config = dict(
    d_model=448,
    n_head=7,
    activation='squared_relu',
    norm_place='pre',
    norm_eps=1e-06,
    rope_fraction=0.5,
    init='normal',
    init_std_qkv=0.0277,
    init_std_down=0.0,
    lr=0.00157,
    warmup_steps=298,
    decay_fraction=1.0,
    seq_len=768,
    doc_mask=True,
)
Each number is 50 + 12 x the weight over its row's rms, rounded and kept within 0 to 99. Layers, rows and columns count from 0. The size before them is the row's rms in percent of the matrix's.

# k: layer 2 attention key, 448x448, rms 0.0474, rows 342-369, columns 56-111
# q: layer 2 attention query, 448x448, rms 0.0482, rows 343-370, columns 56-111
k342 127:66 64 47 53 41 30 46 58 54 56 55 41 57 43 53 50 54 49 66 41 53 59 30 54 45 66 39 66 57 57 30 39 45 45 57 48 46 44 64 59 57 51 57 63 58 40 45 42 33 62 21 49 44 55 70 80
q343 119:44 54 52 56 27 32 60 56 35 56 35 40 59 29 55 52 44 45 64 36 51 66 39 58 51 60 53 61 41 43 47 52 69 48 50 67 55 49 71 54 46 51 71 53 59 44 60 54 80 37 55 33 39 54 58 65
k343 121:72 73 34 53 28 55 49 42 65 56 53 46 36 43 49 50 60 53 53 18 59 69 33 63 54 56 58 63 38 58 40 46 34 52 45 49 53 57 62 58 53 52 58 64 67 42 49 50 47 49 31 54 47 62 42 71
q344 106:54 56 42 61 36 55 39 43 41 62 43 53 56 32 62 31 50 51 51 49 47 73 39 64 45 55 53 50 44 51 52 60 38 50 47 68 39 49 55 56 57 52 53 65 68 58 46 46 75 40 46 53 73 46 54 51
k344 121:77 57 44 43 39 49 71 70 51 57 54 39 43 47 47 45 57 58 65 49 45 57 38 66 57 59 34 74 63 38 52 53 49 43 55 65 31 54 67 59 58 61 73 55 68 45 28 42 53 47 30 40 65 48 59 64
q345 094:57 67 71 44 41 43 52 39 57 69 29 70 61 49 55 58 57 74 42 71 52 62 41 38 46 51 63 43 55 39 50 54 56 36 27 69 47 60 29 65 49 42 56 57 51 32 67 42 54 54 59 61 74 44 52 52
k345 103:41 48 41 53 63 20 40 57 54 62 67 52 50 46 55 70 43 50 38 56 51 45 59 49 33 65 54 51 47 40 40 33 61 59 49 48 66 53 53 52 43 29 44 36 51 65 61 39 43 63 55 38 49 57 56 50
q346 104:81 53 70 52 52 39 51 46 41 62 58 49 59 29 46 25 49 77 56 73 43 65 65 46 64 56 52 42 60 25 60 45 43 52 50 47 36 43 65 55 48 49 55 62 60 32 36 46 33 65 48 68 58 59 44 46
k346 093:24 46 43 57 54 37 56 48 56 58 30 47 50 71 62 66 47 58 50 55 57 27 59 64 40 48 49 32 45 48 72 58 66 40 28 37 73 56 64 45 60 40 29 53 48 51 63 46 60 39 67 40 43 34 55 69
q347 092:46 53 62 57 42 34 52 44 17 64 67 38 74 31 66 64 44 34 51 48 61 39 32 23 52 14 55 51 57 49 46 73 39 47 66 48 60 65 48 44 48 37 52 32 47 40 63 39 58 50 45 57 55 51 32 54
k347 105:58 69 35 53 51 75 53 54 60 35 57 39 48 57 52 53 48 55 25 54 36 49 76 42 67 58 47 61 50 65 69 23 35 66 52 43 56 61 32 28 54 67 36 59 48 52 35 54 24 64 60 62 27 66 45 34
q348 100:62 22 54 67 53 52 55 60 50 41 54 49 25 54 48 68 52 48 51 72 44 59 59 36 37 52 50 43 39 51 53 37 60 56 49 52 34 60 36 47 38 65 58 57 37 50 64 48 71 54 59 41 43 55 55 37
k348 091:35 73 32 58 58 50 51 43 49 45 39 48 49 43 59 58 48 50 29 34 38 62 54 35 56 43 80 57 61 33 36 38 36 54 21 36 61 23 42 52 51 47 68 49 68 47 55 26 60 56 61 54 68 60 40 51
q349 090:37 58 56 51 37 41 48 20 42 72 72 60 12 40 57 62 51 47 52 48 34 49 47 44 22 42 58 43 56 48 59 61 39 22 67 62 54 27 54 36 31 74 43 46 47 54 62 56 55 40 67 40 46 79 42 35
k349 103:78 41 50 38 42 42 53 36 52 47 69 58 46 60 66 51 36 35 51 40 63 58 73 44 62 49 59 53 51 60 25 25 48 64 54 47 47 27 34 44 43 41 48 49 39 53 44 64 28 59 36 52 55 48 35 34
q350 094:48 61 36 49 56 42 44 51 64 42 53 51 52 70 43 45 41 31 51 59 51 38 32 61 38 48 37 47 44 49 51 45 83 58 34 52 46 34 57 38 38 52 40 46 54 51 59 45 56 64 55 66 32 64 47 41
k350 096:73 39 39 43 47 73 53 52 36 54 58 49 35 42 57 46 60 38 72 61 54 54 74 50 51 55 45 51 65 68 60 56 48 58 62 48 74 53 69 47 50 58 47 46 36 33 39 50 49 37 42 49 68 44 31 27
q351 094:55 68 58 56 65 50 46 56 60 59 46 50 62 28 50 67 64 37 49 70 53 29 78 55 47 53 62 56 69 56 68 42 57 52 74 76 77 51 50 51 36 44 65 43 57 42 51 35 34 32 44 45 27 43 57 43
k351 095:47 34 58 41 54 34 58 68 56 42 49 53 22 61 64 45 44 43 64 55 62 43 76 34 61 43 39 51 53 63 45 40 81 60 53 48 46 37 55 57 49 43 49 50 28 49 54 54 48 55 39 39 44 58 40 68
q352 103:47 60 54 58 46 60 37 53 40 57 76 50 61 33 38 63 58 32 40 34 72 79 43 38 28 61 60 35 31 55 36 33 49 67 41 43 61 53 40 64 26 49 50 19 54 63 54 39 69 54 43 61 60 85 39 65
k352 091:56 72 34 66 42 44 36 37 54 72 63 45 34 46 60 44 71 70 57 58 45 54 58 52 44 48 54 52 56 37 45 57 39 53 51 46 55 44 51 40 51 55 44 48 56 41 68 54 41 31 52 42 72 47 37 40
q353 097:41 63 30 51 42 34 55 65 62 65 60 53 75 64 47 59 63 58 46 55 61 43 52 39 36 59 45 48 29 48 33 82 47 51 57 30 51 53 51 43 58 32 59 54 49 41 51 57 56 44 37 45 50 48 45 70
k353 097:32 32 60 36 60 49 34 68 40 50 56 51 49 43 94 51 56 51 55 02 37 57 42 58 53 49 69 64 31 42 48 44 54 46 51 44 76 45 66 69 63 55 65 54 46 56 58 51 62 38 46 59 59 44 49 49
q354 100:53 53 56 57 50 59 58 49 43 61 41 69 47 47 37 67 62 58 58 48 43 54 34 47 40 45 49 65 65 60 55 56 70 41 65 62 88 64 43 74 43 52 38 33 61 37 53 55 47 50 75 32 58 65 42 43
k354 097:63 41 56 57 62 40 43 43 43 77 46 50 50 35 66 41 75 38 51 63 58 41 43 58 45 32 65 51 56 36 55 45 60 52 75 49 63 26 56 55 59 57 52 43 45 53 55 47 65 65 46 48 46 40 54 53
q355 086:52 22 45 38 43 67 24 45 44 57 46 55 54 85 42 53 43 44 45 35 59 49 57 37 43 50 38 52 16 57 56 53 53 42 57 38 24 56 53 61 60 29 66 55 49 58 45 47 64 51 44 44 56 32 69 46
k355 096:30 52 27 39 51 35 63 59 44 57 61 58 40 52 56 58 36 69 62 39 39 61 32 51 43 34 44 46 66 42 32 45 49 48 19 64 48 63 59 44 55 50 61 51 41 27 52 44 52 55 49 73 65 50 39 54
q356 087:67 71 53 36 50 46 40 53 29 68 45 37 41 49 63 50 47 56 64 43 36 50 43 54 59 44 59 59 51 60 45 55 54 45 59 57 45 45 47 52 43 41 56 49 57 55 54 42 54 38 54 49 65 47 52 51
k356 087:59 50 26 59 60 59 50 45 59 50 66 33 57 50 59 52 46 38 56 64 47 41 75 45 46 69 59 51 71 33 41 34 34 67 54 40 58 53 42 27 41 50 33 36 36 33 32 37 47 51 54 52 48 59 52 54
q357 095:57 69 66 40 46 68 47 70 56 76 49 34 54 44 47 54 72 61 48 65 48 46 60 52 28 49 60 63 63 36 37 58 50 31 72 51 47 36 59 59 47 64 61 31 46 50 41 56 47 48 49 54 61 46 48 36
k357 095:45 46 50 38 42 51 58 23 26 38 47 60 65 33 66 53 70 65 46 52 57 46 53 54 60 24 64 42 66 54 41 53 39 58 42 31 39 54 42 58 61 35 48 48 59 55 63 47 38 58 52 53 66 53 28 53
q358 094:54 38 43 60 47 73 66 55 69 54 40 39 51 67 41 55 56 42 43 50 62 44 58 29 38 64 51 57 64 55 57 28 35 44 67 54 48 58 31 66 47 67 54 55 37 45 70 40 50 67 39 49 43 75 63 27
k358 091:53 45 53 42 49 66 41 48 51 43 31 51 59 65 46 47 55 45 53 57 45 51 73 41 66 50 44 43 49 49 44 71 50 30 35 48 33 59 52 71 46 37 64 51 48 70 43 57 49 56 51 41 56 47 48 55
q359 100:55 41 58 49 35 51 44 65 38 64 33 39 54 29 46 50 65 70 64 54 39 46 54 71 43 66 45 59 58 49 52 58 43 41 46 68 59 55 54 48 45 47 45 40 40 46 51 52 51 19 35 56 49 48 67 47
k359 094:55 51 48 58 65 56 43 38 19 65 80 49 65 56 60 45 45 62 46 59 88 40 55 43 49 49 63 50 52 44 30 46 62 59 59 38 59 28 60 57 47 48 40 51 33 46 56 27 53 54 50 38 58 66 36 67
q360 093:32 37 35 54 49 30 53 33 45 60 35 52 46 62 57 50 52 66 58 58 34 51 48 60 61 47 40 54 67 47 46 47 43 48 66 45 47 49 50 72 35 34 72 32 50 53 69 66 62 41 78 59 54 46 52 49
k360 092:40 45 56 31 52 46 66 51 52 34 43 55 71 60 38 53 47 41 41 25 58 46 48 54 54 49 48 62 57 38 48 29 71 55 41 32 47 45 64 49 51 60 44 40 52 60 48 38 25 69 49 61 44 55 41 30
q361 098:52 21 53 45 48 62 25 50 37 54 41 46 57 58 47 69 53 36 39 51 46 48 47 44 55 66 48 63 49 48 44 40 29 49 63 56 65 83 48 61 48 36 45 34 60 51 45 59 65 54 25 41 50 49 36 29
k361 110:67 56 61 35 53 52 61 60 58 48 47 54 29 73 51 51 46 47 51 70 49 64 84 62 55 40 47 66 51 52 43 32 63 65 45 60 35 52 29 52 46 62 57 55 22 48 30 39 42 37 56 49 43 73 40 33
q362 092:54 45 63 56 35 37 47 44 41 63 60 45 51 51 41 54 56 50 50 44 49 61 38 47 50 41 74 61 44 42 54 59 62 53 44 46 47 48 62 48 41 33 71 49 48 59 49 58 76 36 78 40 60 47 32 44
k362 096:60 61 41 43 61 60 55 35 47 59 69 27 52 53 51 52 64 56 49 47 39 32 51 78 56 33 43 58 45 49 42 46 32 68 75 53 49 57 58 46 61 66 47 45 50 62 52 55 21 67 41 74 57 73 37 48
q363 098:64 48 50 44 42 54 58 46 48 50 58 64 36 31 31 30 62 37 47 43 46 48 50 53 47 44 73 53 44 58 52 41 32 22 48 61 59 47 38 38 56 53 18 48 61 27 39 43 53 55 47 52 64 56 42 43
k363 096:61 45 42 56 50 35 38 59 33 56 63 42 62 57 74 59 69 52 36 58 60 46 41 67 43 48 56 45 59 70 52 55 51 60 77 62 43 41 67 72 42 44 55 45 30 49 53 62 44 56 30 37 49 29 55 71
q364 092:54 68 64 58 46 33 36 54 51 63 60 52 48 35 61 64 53 49 48 32 55 65 47 48 39 42 56 51 58 61 39 41 38 48 45 55 38 29 39 52 39 56 50 44 59 55 67 34 52 57 67 61 77 58 17 33
k364 099:62 52 37 64 53 45 52 40 50 54 57 60 56 61 60 71 43 55 36 66 51 56 40 42 41 37 43 47 44 29 50 42 26 53 44 52 43 39 51 38 47 42 46 30 41 43 50 51 52 46 46 45 48 36 51 42
q365 090:27 46 65 33 47 39 41 62 73 56 47 48 16 35 09 38 43 67 60 52 48 48 47 34 59 40 56 39 58 42 67 58 47 44 54 66 34 64 54 63 52 75 57 65 45 45 45 61 69 36 31 58 35 29 46 71
k365 101:68 56 85 51 40 47 58 61 48 43 48 55 66 50 57 42 62 59 57 46 71 62 48 48 46 47 43 36 64 54 62 42 43 32 36 45 58 40 58 50 49 40 45 56 64 58 66 60 31 58 68 29 29 52 25 64
q366 092:41 86 42 77 43 42 49 39 40 66 40 48 37 22 52 38 48 33 50 33 38 25 22 45 53 26 63 52 48 35 42 56 44 24 54 47 48 59 58 46 53 38 61 40 40 55 44 39 39 61 69 32 55 39 33 59
k366 092:40 51 44 50 50 47 53 53 51 33 41 51 63 58 60 47 42 49 29 37 52 44 52 70 61 67 33 48 53 55 57 45 49 41 43 36 38 35 38 42 45 52 48 49 63 19 64 61 39 59 55 83 62 72 68 35
q367 103:54 80 17 39 40 39 37 65 53 64 45 48 40 55 83 41 42 43 61 39 39 63 29 53 25 39 75 54 67 33 61 44 54 41 60 53 38 44 57 44 48 59 59 47 64 36 45 50 71 46 32 39 41 35 29 58
k367 102:51 24 50 48 58 54 47 26 39 58 56 47 31 66 48 60 54 24 45 33 49 33 53 68 47 68 56 49 61 53 45 58 72 64 49 61 38 48 54 66 73 58 50 22 57 33 24 67 39 56 48 69 70 50 52 24
q368 094:74 48 36 53 55 57 62 56 71 52 65 27 32 35 69 70 59 39 50 45 75 57 44 53 34 37 67 51 49 52 51 28 40 42 46 35 35 59 36 57 48 42 58 58 55 69 51 64 37 71 48 52 55 54 50 79
k368 107:46 65 54 66 82 56 48 60 59 64 40 45 54 46 44 45 57 56 50 63 35 69 45 63 71 63 54 52 61 62 43 30 59 52 68 72 38 42 39 41 61 59 47 47 71 69 52 40 47 45 42 53 63 32 48 48
q369 101:45 55 62 47 45 44 44 40 52 60 24 56 64 53 52 38 55 53 65 46 32 33 22 42 59 42 43 61 51 38 56 52 55 39 38 38 42 61 74 43 43 42 65 33 55 53 39 44 24 60 34 53 33 54 28 73
k369 098:59 34 37 58 48 60 40 39 46 46 39 58 48 43 53 45 46 31 42 50 47 35 63 52 53 62 56 41 69 40 52 22 62 59 58 47 64 37 47 45 48 59 22 42 61 60 49 51 51 52 64 54 59 46 62 32
q370 097:46 09 52 54 52 61 56 45 49 61 51 56 51 57 54 46 37 52 57 51 34 47 55 35 72 70 56 26 59 52 45 52 54 47 50 50 38 75 62 51 42 61 62 54 39 66 17 65 66 56 44 41 49 50 57 35